From a checkpoint of a small transformer trained on Wikipedia.
Size: width 64, 3 heads of 32, MLP 256 squared ReLU.
Training: a variant of Adam for these matrices, 156M tokens, 9064 steps.
Each number is 500 + 25 x the weight over the matrix's rms, rounded and kept within 0 to 999. Layers, rows and columns count from 0. Numbers have three digits each.

# layer 3 MLP down, 64x256, rms 0.226, rows 0-54, columns 0-255
496513512489470476543509499488518500518484498531518478516505462496491519467492511480551459569481502472499503545517492500518541499507475488500490500519500534517486498493537474471516506515498492510480520555523478498514493536487517543474529437523523524478461513572482508496492546471514487496497514500496482524509492522471543492526531500539494467465474527538510492485501513494554509506484565506521545510536561531518454548493517490517505464489478552517536539533522465503504501520523502532480499508443480504458536502502565481527495515500483485514522490502542494501524509493537468514500485520504536542525471525484509558488489504504495499485497493489494481535439481534514481477510509526509513493526491509567489521475488492483496478502518480497496500497550527523442481532501510
530523496496518526483528496500497540489488485511490483528491504490495509500507500495523492532492511498509517506504508539518538545514477524493497482502522498486521484463496474489508506534494534518494498505500497519520493501534516492526508512508457512489500457497472516481492512506471496482487504506545478499500501495474509507479486490525527506513496555497486494513533507474512540489520528487477547505500509455492503517501496520509499489483495491496506498483494515510494488507512516522509508501519465451478503519492498510490497495493520522524498472514502492495493480508511516505524504491495492497487509493538516490500482501514506513554525492508485501464537527508511516455479518539530479482488509493490495527506488503514492503492514505511538509506507493483515485536502533
456544459491481557507535489528513472494509472516506475485514495555513508470524505505505503446514492508535512466522490487514509540526498485526521456497519531510501474498511474487476497531465466533483519452494518497477518503466425474465480504491494567514442506530510495474494508501496502496527500540499535450490490491503529470473498486455532496516527458467465465493495509512506481499473539502487475469483499496526510499529457512521440516494485482478439524481492491521528480520481533502451459439506524456508509447503492450490481469484469533486496545492519495498477467493537496486517532484500487522508487550491503530500522497477493548431437504488536496484517450516524498535550538464474535514462537481497520492518496502481490509515509536486516473538510472531538534500502512
504478483526567463518500451515467485485500451501500471498507514486464480502529499514507524519485479543510499488447483431534496509509482504485493503512462536509519505511517483530494512516469491469473462516510497501493529500545531493480517520527528477476541513501526534498498514525516432450496452517497525527511511506497459491508504495492511501464531497502457516510463518510550528497500497512530504512491548478501462504491505441488499473514499527485506521475457506507515511492495496480537467493487472499505540510486517504520489520478501507537516506493503491507506505499504502544484516482491527512511468468525454471518470496491453534514409530485524484447466515508518484502480487471527521509519496560546512456526509471451525504503534501499491526495490489479478491550503504
512510484473547459450504540524543506509474515463505494493512478476520534528528496499514511483481440506517499499494503500468507507492507481489533486481488498515517495486473433465501517505478498514508501526498502472522487493527492506515482450487501467530560481455528541503481521507499504462524485434488533513512458480495490492519500455507517509507513487474547478510507497449496518487515494506494494457547535476502521494495529526532499522480521477517454527530466495460504482516522541499503496511531474476465474510487484498464544510492527460518508510494510475512494502483475490435510512458488488492497491529474529439518478448547473520489558495453501520514488530500487534508472497469487517509493499539463448515556477463502449510511487499481483499550513488487499504500498486
484497476534510484487518499493475524530469481498501502509501493505501514508479495535496513468512501477516535487469487481467530507489511468483549487489522503515494480536507469531469488470464512479476506489497497513480530492501512474514516497524527516499511501490498497516508512483492479492517501483481478510515513483509515520482483462479444478479497512472480500494537491491528459507496480518502530507477493473505464496516502484489515461461514511477439490498497494509500493485500541489514481516479458523439479510491504518476468493506491516488523558528508503492481472461505512491539480495478515518491492511518482509519511473481505509467488518499504534579495417488528468510506492498574539518521511474514521490548525491477442544512471503487485510488485515485484499499505537
524507489507572539545491541464444465475520496513522507482488499497506478487491484483504512511522511463503495518483485524517454523495517500471513505477510509489460488501514479506461500483503470481508525479496516493518454510512520470504469508492524486489516519479489510502477531518482540477528516489464492486514517504489507492506481490544491508519502465500495465479500498541488485495473441505525494492508493487500535482541497518508507487492476496538516525487555514497492566506506531568503513539484523509485518475486470484515499476567482499512499505520504503464486489500494524483554497512508468468449543497497498512467503468457497482556416487535475492476542494473471487441512455462510462511531488516563506527480495517498460522483492518520484486509498512463496462482498503
496530498514492499452491503506510516533512521522495501519498510471486492527483503459493513529485497494541481513483494522530473493508520586464538468509513464517471522551488513509474474511523484473499527512466497552490504511513514518498490481442536530495512503538526503498464533517499540528483500490445508452504526530546514498510475495516465511489515462473463482499493501511515489490542456512482529491518492512513486489526497513467480511496523520484518541471476494526512471481494495505499549481513548469488527492465479506524499499500493533521518493493456517459532517499469469485499488503530509478519481509518528466472523533531489512504496511532454511462521492500446522504514483517479490506469476507457549522504501506480492522489502521509494462487481502516481512525499508
499481497448500484500504564503528530482492521511498490542490470518460505478461521465468492506543487503451479545502515534530510477491485498479503551558499455483544498500476523526495510513560483473472462540506479491482478467518492436499529485445512513504492506484518539462557509487463488506497536496540513486564514508517487520511519498516505489508499462558474493497511478502491482510502503513513464522503469553496498498501503542504557458491499462520484521516504534466515515486475524529508473536486528471473526517531522553545482516480486491506520470510509526495497546484505497472440476467499527456476496487474477467465480496511510554524500488543440474512459488503469534479539492517498486475474512502501521494476503540469511552483499490466492532494492466500546493496501509
470526484488508510518480483559480509465537522509516449518485526456484495478484477496510510551481531526520511464452480517494488519467513518483529515487507534516506489526495517525478455517484527505500454503482476506491490496504507502505520486502483523499505510488523528506497526474509521520514508494523480468505489535481507485469472498479504513479533534521519489501553517502506455524521519500523481467526489485503536509513501457503520543518499529517492477454501521486505538513512518540500492512482450488515488499502501473509476509490485507517502458483499474511500503466509474514507521504492527534517532499515515508533518505536500520480516486485469497495498478502510524450494477539519517503495520544492490519503491508505518505509507465538495477495486494512459487520498473
519515465499487529463540458504490506516497478488497474472482472505485518524507491450516512494508494450509514519508514511492507509517470474491503498512487506476528495490487488502503487476480505493467565520527490505523476463504476483516514477515501505487487537470504490484502502505524479469545486485521535497500488498479535550499522477459488515489466501520532506484531495538470497498493480467483472534477463546485469521457511489474501510495532507483520508529516480509512465501496489498458490501512515492531529529527506521495516484478478491495501478515521494477506505486516480503549508511526480507499468469447496502471522509512514517471540453565480500443515506497513525502503473538516486512529481508524507478516531500495529505481486496551540526524498460516483506507502539
516480534471494492518501510483519545505524558495512510543512481486511475517528494532499507538479507556506541472522530493465518491470504512506507488510544475523539523494526507502484517476472458453497517559450500488529486483521539517488492442562496498483486452469488499507492525512519535528521579475453511492481471541512537493545536505560516457527482495498477538537529521471510463458470466461532463547441462488516522498490509497494500548498493514476560530563498543470497498472510516514512482488484510540552492475466519482523502512533524470524473501474519505507504522500512507467493498458483484449494511483527512490493516498519543480529474491547496529493458505481530523469495508532502486513520513487485489485472478460523489496529493486503474521496506496492468479502503520
517544546448526480541492515515539497510516513489487559419501478510527474528513518474542525471502482512529516513511505462518508468490508525540489494510540506518487489497523516468527477487530466493513508523483454526506494473467548490500527509547513540479512472502518513546465486502518512504476496502505505475523482552524518497540540502544479528495474472538503469495495530523499519506510469520461462510479497505511516527447449522403542502486536506474470516513532499455469475473515493516525554474499493475522497501525549532493524509473496525505460488475495497485482494514531509541471531537519512496516489527467529496503552525488560479530489488532551451506541472491510508518520527548509456542474489507443509477459529503524467525505473503492520474527512447532469479509499464
530506507482533477529519490511502502520512539515505525466524498530528523570528476536500492486487516486507474483516486511477487476552475474498529498543508488489517506526526501508502533513521505473488464516490487490496531492507504497495524522478503516518553517511511498494463512551497494498421511486484492522502502491504476497509472499534508479501516477482524469497514474513504469513499504467512508498513499542482452499522488520449539491502514455520535456500549527560497421485451494511497498520520529492512471477487505495520549441485511477521538470509470536527524523513499509461541478520501508490490522495452470513488476528465499550474477480527506531508485480530513494458468505459475489506526464459486495480482507511530480524517490506526540533514478475499524508511499523
517476505512495483519509500535468540517496509477492460492502474510451526475559503462541503501566536560503536495511501522517520495493524531534507513486448468516469473498460486463434491548480466513492487452490507533514524544516563507474499482458539505515489494503507481509498515486463453462528520525512470510518562525510509525470493530518523518482457490502531486520532512464509458511475495523529510523500522490474491503472493494494490527494537508515497574503475499474469496500493519452519499504480487479504542522511512475473510431522484498533513508506500506502495506515513533533503494517498522476481540552491560490520488511470506486550494455533490509477520514455519534523515488490522519504464499520524511431510500514538466468511475508493513511512521508513484468522502504
493525528495490487486494497490533491507549538487489482451518505537503510515495548516505502536485513469538498484484518472431460504493473553533461532514508446468540504471509476500520540491464459470491480498479480490525507531492481483489538533495477463511517553505523523467512495493538542513459461504463487511456503474514499499503538497548483536539475482489479492513471474502461552495499494481501505492508520536509540491465504501478478539487517510510467463478494508489518535488478454475516516525501510509565489518517509511517507528463506502543488453492506491506522485523503469542513499505487560490484499462530531477481511519526507468472540501472514464547503511506485489500467514510502482462461515535456505500461516493529538499493534524481497483517533523509489494493499514
500467500542513484513466533506525526516509515544522527506534539512514501500469523474494533511545483487490488543513530516498484475531537520505496512527538511499473495529470485525498536489481542525504521508529507494484486520513483487526511496552551491518512508488523540518539486503521494526546507536496521526462490495492462462528489502471517480523543502523506531466516494492554477484477513570517484489569522494513487509500525473488520480518521488560572508499495529506557519525493551507518546529553503545491482508483474531476497539488502487520484510517515537475507516541480516508551516538491494533517492501520450503523521465472509576461531496506522512558504554511519526546537541520484506491503493525518518501521503531508545535533534524532471484486479489477476495514501511
517456531524476532489492476506529507455552512559485508491494503484481532480496496494499483515501509534478518495453570529525517471484467524500480508494545471479508507482513497505519509474518524535469516503500504513465476514483468513544507494505481497502513501527547521496503516478492517521446518494567525484529499514525537515493514482488476476508552469510522484490448530493474489547472526499528465502491543480507468492501526542465539473487520505501472499454519531441470480487539502516485508508481449490481502526564495513457521473498544531500504452477483472510470523472501510484460522517500512473518494523503499538521537512462499476549487488535507472516492498478477485506515507506503528500499500539458479449470497514502473499497503481479511458524529514479489566493499489
476484482501494499489499458471520534476501499523487509483531529456538497496505513460515506455555465524530483509499497440474502527489502505471514482482485483491515509507486455488497460494461530523491504498472520496483490514507473491473486548539475493472496486466470456508505522510515489487513481493541487489492496466507507518529489495463483477503516522458512515508502524449511509432502498485514517500498488492473509498492468485507525516549468502475548518541477465511498496512516507457518526468507508495490468458515448478491513490510521484513488482492528518480471470496519503466567477526455446518526491522498544485474505470479480536487521515519498502543523503508535482552523506494549492512503463465488514482507500494524482493479508524497498493519501506507512492501498477
469547496510485518483489500543498539474478491483517454480516513551521524521501488508468496510525516498502511494508486504488517532534490489491499522511474484488487520475517526484475491483518505509469491510509538508521498487512458486495470500506475444518469509488533508471496515514488501502480495502545503508470533499495482530497490507536489512503508502505456514470511496462512519504472473475486510522534507472501507497524517511505535530526486466505450465516482488482477486523487495467486499508496500498494498482493499448483525510473527508504495507515521512477530502502508483534541478478497532478475488530499524516478491538520495512508521462446525465542487533504526472518474494484513510496532542466497500521517453504497475527505530528483481536522479462506484456501500466
477471552475456521487525519541508544503450517475482497513506528511462509482495495490488510481504520514480517505517444508499470506496511479445529477520490532507469502492537515511475496468456459532509478479479522506484516452485492516462533459529518472524515488451512463509481487485460463477503491485531465507473517521475426460507467522501515489489511520519489495520497545533546440550485466514493488496532472514515502527468453484529504451521552463484471464523424486515535529507520532510508523460492517531444512459448518448467472499510483512528499511512529520458478496537451546508457504493479475524499528502533469481498514494487558517509479512477509531509500513474485470503513461458550490495485474500450511516491471521484488511511470479467414531535482462533483459462502506
514505489486515442532493491520536479551491471522522467503512550533496477509483482447518498449505496493513460518470518470508482508511509496488469512511503526497460525569457516442514475514462495479496468498496498497472473517519477445488485502485473481484494484497479525529461459462494474524454518498472508514477440489476491475486498497508510485470514506464478500444498449526473516486465565517470540516475492541484536517486509467471480515498482513491496516482502487521514484492505474512478479527502448483482509504484510410518492504494489481500496459476535495496487507492546457517485517486496515435470449498483507471463488514480511526474521470525536507518498492484505486503487523531476500483489470506476469527499561483488469478520500487493548504477472520487513494537498523
461512476462486455485466490457507509535471497521463523461534507448511488480512484465468502482487492501502429555468482501486513450487438493467473528518501453508499468468488460473515503518532497480472513490513450472458503449448495493516507519473387478487447537537475507503503468458508519516527534443500456488479475479509482494494500489464516515493492457517505504554478462501490484494540542509475498539500529525525510448475509469475497502472460508528539498451459442482450505494498489475484464540507508491498488495455494488529532522487519490498499487449468455511530501539505488525525486514517507498463440511491491478497435488487460517481554498517456475527534514476492489460523501481443489456506498513488495504451487484515514508453511511494531399483491494512467515531499521
508494476492488519491521464452463532506498505509496529521526509533519542514513484515554487492487532555554522542494530501479515510469508501517444523478484546490544520475471548536505484487538480517466457468501488498453498490497465484485462522489487503513517534485491487510486511522499531489532557511536490497500502466522493515560458492468512501479539497465521526537526492530522494495512558447468508492484463498487478518495488550510525518499482531476477479516521510500502491535508507489482495509494479524564475523506490486512510523462508503524525457497483504558502514533563544520557493502477518483489467493518471497475514549489478469514428495516483461524471535510525488484504466508509510496532527482459514500507483492510495516490532481502539499495511500493520486516497498
480503498501504512487478517482495499491545502501516499506520518510549484521502513510493542506529519478485496491452486514492512492504528510486506547503489493477481498479464504518510497535475559506489487528520511480514492474479487459523487533495507492518498506447536498462520530527482515487535519511545511512487484468492473501483494505490553490536492524504518507468495511503496487475498484547527501492483492519510538500511517499515542527481503504515554533496508474478505521511474530515476524500527483513553497522529504502490525520471520526511476490501515481493506462556498514506518557531509544489520492485489495499506520514508522503499484546466550529545491525519513512539494550514498491484469504514524489497492514501519533544491528529505496523504492502514552448508498518
493427454521508508490487486495534547484575468460483515531517478497516503486521533538502471490481542498525454501518485494503520497562497515531489582510491504493504499497510416498465519534490480483499471511465476504519508495539479450528418561413475546520506491566478495509500482475522574500497512507472507503524463477461491516495458488508501532488464516478491517533503486505508537497563514487524516538501458493522477516498505495509497532521490511480510473463528502539505470499499484497504499521516512512528521493492505516506466507493498517497514468528472512488516462517550508479520480506514479493520509484499488459475499525482506490472505496508515514528484534504509485495505499443510477530498531518487493540497553488515523515489479531500523510461505510470509497499496506
469551501516520517518506498503485499480541518495512514514498513509496519495505498477463467487503487491473487558500511489518522462490507504524479508487467480489525531525523477538479519536549529494517551475532506470522517529519462494474489520479516466466502507480480493508531508484506499489530525507482484535451466481523491519533519497497506482507485468457525508509480484495485520509468511513543490497468510521499558505488509526493518466476497496501526540497555473526481500508543490496483496526532547478469499515466466472533573511503511495467494542500462476521499501521447488497559490510531493483543528528526533475511536492489491497510527512499561489523529498502494483476508531535516496496520509447568478503512537515513513566489502481514490492498539492531455507527504514
482456478463481499506521489554487474456501512500482508435484533484473484501529499519502523498497492494551517480528483476542493501484509439470527519451475536512495480510467503462493483495507496522490505471493507473521501493500486540504491508469533533481476452516425533529474512522501515502501456496522483499524519519465492501492483521469499478449546515534482478472478528507491485512502429473503486462506449493494492453530499486492481508491520499506403451491450493545487493521532510489504487512467508519496499491483472496489462489517457522501502529499493489488483477459524535495487515488472454537518505513481474531517559502487445486550458489412444478446463468493514501459502490535523491512507483515530511531506506495477538510472488492487513497506492458517562484459500509
526497485511487502472525460506518473449503468524506447543480502528483511453523526467481470504483498472509484489479476540526456481486492521485486480542520530512498553503481533497489471504533482517512523485496463464499498547482499463434493486505529516540505518439559507524519490525448483525517518507509527501483488516504497487525532523503480532477527480498523493516452493544486475561469496501521496456533515483471505501469484515493508497499478482467498517501519513512471511499496497534493496533490533516519568521561458457497502520460505515468488464502488505495540541479471508491482513508534518499495551525541459518454516453529554553486543483504485455491483483535457466527537518468506537541489536515494522465479473513512527480521498515522451493481459514547453489538499497
501489503495474520480506510498469504538473482492481467463468478497484516510514484508522470478485479476521508464531479534464523509485495500502506470511520490511455472499507510477431446504513441498493523458495472490503495525513474501480462477529541555522486506469477482511509462465453526500488521448504475497476541505511511529490520503505462532520508480491486502491533492472539465529484523504491464494522513497500512472481482505511491477512530502501538513520493492498509488501561557561503503516518470489501537513513493505468473463490481505484535535517498510505512493518485470530491511533495528485514508512477455546489482470493558521507503504488460489480536476488476512493485509473522491509492504504513446490484481469574507508505489507497498492522503511531449513544497483
481519509483528505465500562512473485454481503500489472494533485500489510498497504472501530506508494463499480508520515512509575528508513463479517440480460500483501498437476522492453502511502520517522536483485473513535518515498465468485497481488477450498527465465523508481487484509523488465539474505561484502500474488458515492490501494483527496542488506490482512467467504517491471515499448536502524475502506484495517504501507505520468518541531462484501487493530502510493530495470501499522499475495538501443527510521481508486513531467523503525512534518454515453500502523503515503484514495505484469510473488496485545451509482489518529519480471511514515498532492506483488470450486538493513511490481527493491490530526497487489538467526500515499482510496520484516508504497475
461503497485499525506481478497536517496533487505520483476495501488488514496512498495516501454497455511546498503510510570486471493507556525515530453494508497530499489510538553505463533521499506513487503489529497511538457505495500503526485487493529491500508567490514480537488490461499507539503499508527485470520506544485520522542475500453495490459502493499511478476514508555526507490543492527520493515555515494519555508484494506548527541501505509491507502514476521517511576508515520501516489479488518503510514507536505495483540477540497476506493492487512501489511494460520495475513502516485480534492507551485467553522518467486536508515515486510528511522526494472530512457506516545510481517538497485494501493531492477493533515524502544508512454500501523473527517517498509
518500522517547541505505495534552546532489504504523545471505500515472493531495478456544504482483501481480517503509541461514498479498503480495520506492502491481489525513458496509522518475465497496551520517503493502505505512458509450475524534506558496518531476533500512518524517496485473468508513489504526485480475500509526489516484475479489500497486487554492482507519502491500501505502492514468495537507487501510433534492520458484458501505523541507448487487549471525507500495480505526477509479497521533475493480479535502553453507487526508468486521492499492517506507502498536541490466485502534477502576519473496510512503496494473504512498549530492530493486475523521486472535478492509542502507527544463477513518475507490502539534512529530552523439505495514502438515495507
496476473468509510488499496467544512488504506507503526525487496503513496493482475544521488497496502565499482474507518461522509493473524483517525498501490463504493441540483466512488454478544553530497497515489544522519467496501494528517479500473534497481498487488470497531513564501491515511549542501520539465522493521475494457483503497525508485494471507487473479485520494462509465508465486481531523508516497506471514527520481480505524469480497513522501498517486512506547505509467496533468483503554559526497515481530469455468544440536478454532524551506534510501534495524534534461537506491492506505537524486511536542493524511525476508481513470519482502439488506520505485523521500545505513507485513469520518502513465470513494527479507479491540512490497508526531504556506512
483568468488501527480499514530511504518527483475516498488467463472477492494496481471479489453487486522480478478449463499529476530499523498485530483480514512468531518509445524505522527490556431519522493479521475494491462501501469461491491496475533511533503496516497509488512472497509486498514545470505496541525499500472482466485492493472540512472452559516503503499504516479500531507573478505503491485506489538506510518495448496493467486479501498515484526492500496499494489507531540478523498522502480470492475461489439479493558523472473516521491532508524505524514513510509464451527468471513566493508504508451456510483470450539473503525505514473482460592512458509474513536509522465485596498549510470510516500510547502494457517515518521490458517485474515521518513511496504
486508495510532552513507479479524490495484534472504465564496509460489499475512512487479481505498561499509487529520493487505506497504497478481519501467503478498517506523434542453460492481489454479500511511490469506499483524512492493499481474457502502488523547500491464544506537481475512488542542518502493457521496495516507462457502480520480507476462507518481517502477514571454566491527541535509534516484487519550510486513477477483480478499476520513461457469482452465482515479522497479487485519497502460479510519523513502502504518511519516506498463501528478527504486470464493470524507519524554515458483477477500497505527536519477518502556489463488517523524461476520510473547504470500461505469486508522504504486547478525484514477485528533503497496505466508527486500499487
509519517520485511472487512515499512507448505485516565495521505515560506495522504478442531511488516489529499513451480521471502522497515519527546478481468507482469475537435475486523521532510505531525525461434507489511497501495488522483486526512507493502493538441490451497522527523498515505504516488463492501484536510563455544516512516472548505519489510522550509553536531430524540491567490479511589488506486467503445516462462481524448495506481471507516513492485469549513502539514498522497518470513491472513522493464499520552545462523542532527502493471478507501524476529540475443529506537495507507450518511530502464493473490552483541484503493544512536532488491504448559513483491545523465527494451504465505480547495521498502476518516520534496469518499534473507438519496521
510476514491542549520491456490498523475521519492520535501501478515512499507524506429539479451491514512547517510473495530507514531497485469582491485510495467528476491438536492459485517512510535457529496487463467481496508507485482512514458509510484516521521514503499511479506476512488497497524497504520508507501516520520527505462525539493449488523462541491518492516503492515495490520574476515461520496521538521505488505527524494545506523477468523504523510483513506514468498523496497491453497494474521492498458470517529495523534527492501466496489531514487500506555498493536461464484489527537472473492504479522519474501491533532489472535467546473490486477513471502507530533519492493497501490521507502472487500502513499501489497508508478509516483477520522521468488496501505
465495489468496527487527456519507515480483535491468548501477472536486502485532472479443450512469549494512514484497472474487471499500490486529530518544501472519490504527484476463517499497486468543494456507474489500499485484472515544515528478470537531470517472531485496493472552546457496496458545471462481531507530494511448509517499484530483489485455475497483497503509485541514508534501470504499506472497494485512480519492493545527493472502523541537506478490498500484508491489495492535483484506462473489519517505477543473472455485460450479467490466521472505491502515486491471454457501497482519504502507438474493523497508518491481492509499520493526492487507455501485515461501492488504490491476487508519518499511502477482492535468505475514528527516486460474473482491496502
474547487531480492543497495519520490491471506537539541483529491452506507537488525466523481467494496475502533544524473484522479503534527505429487553488419507488468533502494521486508520523523488520496472514489521524532532533514460508483475531555490506499484471529501507538466500477502492481517509468506486465537497491499513490467469503516500486504493501560488483510490502559532499519482552492499480494520511502509461490483510485509458487491525551513492535472489492530487481485539534448455473493520502519504479488512470503525525505490512498497544467495461495504500487491546496534510519478489503498483525533493504467491526462462509452497474489517524545478508488507535481468547538508531497521472465518487484473501505488513480464495509527555483491481517505476519528510503484
485520513463493484507523487492494492502509500459506498557493484507446545512482463529518472448488518506440494482451499493532516479510448516538523526474527519487491484511519449503516481513464515503517458488531498509485482431474498516511512494519557494529496491531548535476497480442460448458461493495535502484523445462446500482494469503487502476521502535533455471502493492500530474514541473472512505477484559471497504442544476474445423487519511481543474513533535440515499515523461509514464494426468527480491463495501566506534485495472486460532496493513495505519521490543544500511528509511502518464477476493516479530480552550468505483514490492523533505503522545496510511489514481491502473493502530529529461501526524472482534501508489496542543540461503496540492475508498503
519487502510500477479477534499483491448534521464508490546496515498494485484516510516459518493482468491496509485479483469434461501503515477500502475552541490505470493488503446479474480467523537518500483511501514511508470542495462534494535496544469533494465524494485525511521513515546528490490504484516484501509519504523485503506477499491514510530510458490511494483497534477510515475468497529516481525513552470523564553486473550495494535505487515525521502531508474483516538509503489493531503495533538496550480499505500489476511509430518534456487475514500490483534522523493494459460527466508521476541514512477493498558491494553559499529437490473480491474474522535509540514465510574504456484491508478542511535485453479571541463521465531482440492470497515448497478490497503
536475536494502523544516543501468503460485529478527491483480501484510459548517526481520493515501519538492523491502513558496479537484526465484464512479515488505505533488514522466441510491505561480521476453530462515532483494505496479536536516486479462522526550497518482464526493505507514502472469503502461503514541522526512529493465537483527496535490453512522484471496486494530502516508482493518506492473508468494452508496486473500475554516485487500545495531479545528495482441533490519482506488515529491467526509491460487498525519471506469508484474496504501493532541484475518461522476491511522522531535553524551499465521530566519521509491455465441450441499479473467502533484484494520503516463536507502543491477485505541528508529516499516457508457493540455477517533502500
516518458484518484545498504495449520458470499476502474496505477520502513521489501512515536485529498507520504466442501548473505531501478476507511514488472534515546475520501555523541529463514482480469542549485473496487483484486484534508491478479505524504475539492525475468522489512544505515508504514514486528441522496494507492491488518469498492516466511439515457466465475483491515521444479506489439473505478466479509520503469494538509511493458478519476477534512548494509544498522513518468462482481480531519496519553531492527526507477539484539515521532519513522504526512517446490541519512473496490505473489501531508512519509499497504460493525491493534500432530489560464558479501558505514483590510478458541498468471520510545490475502454532496478523493534473481535479502510
523488475484505540460514469453497481555446511488509507522452493490488481512449466496548483531498508536523511485552486521469476504490515484460513486482496522517503529500501462479477529481462533517475559505471520507529485503471488463496470485491556518485478512488475433498547486516513470510553499520524506517427517473509498480489506506543460510524486480481519471473521476501491472492509513516494545479504465505481543455503507485502503482499510467527477527508528503465446498476506519587490532532533470519499530473512531475450473443488484500490505500508509489471488514528515468545516534545492478461518470452452449509473534489510566475525534528536497457496566506497488493500482502517532499532458476499509470518484483524519517539487477477466476508532497497520490468490500514
513507479508520459457517468499531504504536487499505513391535503487527521476545463510530497559522507492486500524492484490518473476497481495522535526515497479480500503534463481483548505522502531465492465540477534469474490512514497538459502470469456521519522510515512488519556566528563469517526525458470495548499450499461529486508502500511479468462529509496550511507425483511478547516506508492478481493548492514493474521498499519514492469486527477488511492474504490509525496534535496488484482522518506496532489468513519458504484496484525510457500519514525500506507476523501512488504512500506509512462501512503506546442443479488424479476537509463508526505464502497549500461471550504466506484538489461520491551504527511487507466515498477516464494477497501501525471497498495
488506512506483491489496482495515524500468488498493513538507505475510501513476491488504505509528481484512510532501511499502510479501473495523531484489510493479534486494507512527538491497510514502487516490523518503513489532487539533543470495492525515508459507494453496569504477460483515493495466498486484523449546506459512479520480485475505492486511516474530517472462493480509522476535438502514473513493513480474478485482503489500518498513495498495471498502445533425480545506511520530503493492486516469510544538504555531537465554533485513487467505512516502495479515472500489478496498495497486519501482466530503490490526511509516468558444504465511479492500547495477467548491460482504512474492495470509483542508515504439497475517507479496519487524508481506505515479505501
492546471490482472494501449530559513482479500492491489549526481524492531442516508521518498467509479540507507544518510489495491506505484473556507514511489519518532485474437479483550495474466498512515511490504494477510507480483519497516499507498510500492537527480527486505465464471449532498542514504510503481489501479458477489540507467481506526499522528470508515456516491514499493497498534529475487443542486516513434458508510507524480524494477517490499496499507472490473555525449512478475485449485521505491495509500485513501493540549542510510499454491479506463473526502542533504491499476498528494486477492505504457503468504467451483522485487447518484546537541530513509539517494538520486485463531522480518470518509516486515477480520489499501498491501500484538507521501499
516532499495542527484512542490521534496490506496491494516501494506479510481505479506516472444477537480498489485511525478503510510493549499525524493509503491518505538530546481506490491521530523467503479536508510515532493514516485484503537441491485480488501450473495513462493514504530473478506477508485473486470475505476537506483487490486494501497492481470510491543474474523516460525491480498514458556492477464477464473498488524534499514495543466517477517462529514504497491478492473527493525486536513483468529469535488478437467481483522485512514499494505487484504521539511546511486504529508487484478502542488482534480475518532453485503543496557518590508510554492515488513448468470522514539563494519539500469483419498484516503498502495543483496503501527506520518568495515
495519498499507525489512499499536511558493490508473532539444472480542527537499465473457519496475505506487511464542488509554506502537471549507461484452503485493488524509495529459465511513424504555522489470505483513521523479511518471498488529543504512507471508495458456530529500528484494506482486495446493486492465485481480532533515499471504468509482478551568473517545513534501515490474525491498501517500518497453482490456524500545505496506517484490469543508488526521461521516514530559486517494465483492475508486482511489464464479478497523498520490529501502483514474500545516518480486520516505499542495474464479547489502459501465482521499510477478477475497481499508527463492509478498516503489504470465503472479491499516504452489531516469489487489512460483495521491500503
473481466513467481448503471509561446467545560473518519496496536472547523521563460495523459509449468511554483532549514504461518490474475484532491487484491545497493443467516478494529509472520494512481474471458459490454536500505474499499461488466510508468487483506476516451520504468528468513509485509489498541480500497523539506453547463513478527440489506496538501495504469509532473507522476483482470518508495459515455514491521510476465494506499490486476507489468462510509484532484483504493474479477483466503546506487498476498443527505483499468522531461502477497465504512551475525533469518492479524411471528494459473522465504527469462468498531481499491524482503470466495504523523519514502464465501519508507455473494490499510468475492501503549469500507491478507487505498489
481477480511495514578498475495526510506484503515516444523494483498499506473485476443474485467488517491511539494528454493570529456518515481463549475495523502473499512496469489502474468508484506518490477534519517470531445496517523514474528455507567559512474453487472520483514561517475481508506468474485511507488506507483473490453502495557538490451490503478490504532537533522519491531485480494503503430490478491454523498522522486503514497485509489533512554483485501505485525518503550522461495507503467470452527489501499488480489464498488506510460530492506494509509478504470489521502483504489495489512556497498471513476501557466495553508504505509476523474510511468500482525513500522543505489503489522524511503516485536498499510483484492484426519489490476467545451499497499
469480475519474497485500513471509478507512497507493484530504509494522464471518491493488517469491477486490489474511496509503448473474495515515497417531480538517458509548473458501483452466481476504466537510498541515456475506536494473533532466524471490492545448521547522475500490502476479478505489501504482479546503507498490510522498505538550498523490463498498509547525521474508499524521463516489530504479512499494546502528525468493560531514501495519508494537520497498491532524482500509465466533481429455477512499486556513502482487469434485513523520520546497518508526522489537536503541505491481475502530532524498472476487507478486488525485538527481451492468514500496500514472504474527480484458491482507505548489472519507549532481527470489501514535474493482477499527500486
511481486518485490474506473475456508516518515514499551476509530502481508471481504524471499468511490493528474520501532498480513448501504497496490439496537493484485477507535492535469496470494471490514490442512471495483524501497527444511483508517501509501486489485495498503513446512475501498462406472503507494433511491464473522507492489460475487524485499509486486483517502521484507503505478495522519494529474475505512508510496435492501510508515512523481557529520480456524474508487530529527496469480472497505514476488504515484474488484495521494513473487490482527502551481520485536506524503501497522523489493521457511482526511518501475493474486481508459501485517513529500525517524498533474459489484525552525497493479522493535522505515502510412468476526515517509536529497507
491458480467501452521485503479527507531498505531487505498506531479477503455449516469504498479520502482490460483489492494482475478460478467496506506519526429477481523499494465517455474489482504501475492480495524517455471452494545474491509482511460502471508493528488518480497497478528461516477459487441487511515475520483480479463493536536503469516516481489482487482498446510526535468488509480492536512469448508521506511485451506403523475480479506468523470547481522489485493485449447478536479523483526509510535474480476462472509529475514468480491474474486496503469563480519475505465501470467490484472513495476498478512482507486494496494528469563464485538511519523508507494507511462518456490491494479478462516415436486543450482502481441511464419472519501470456493483497508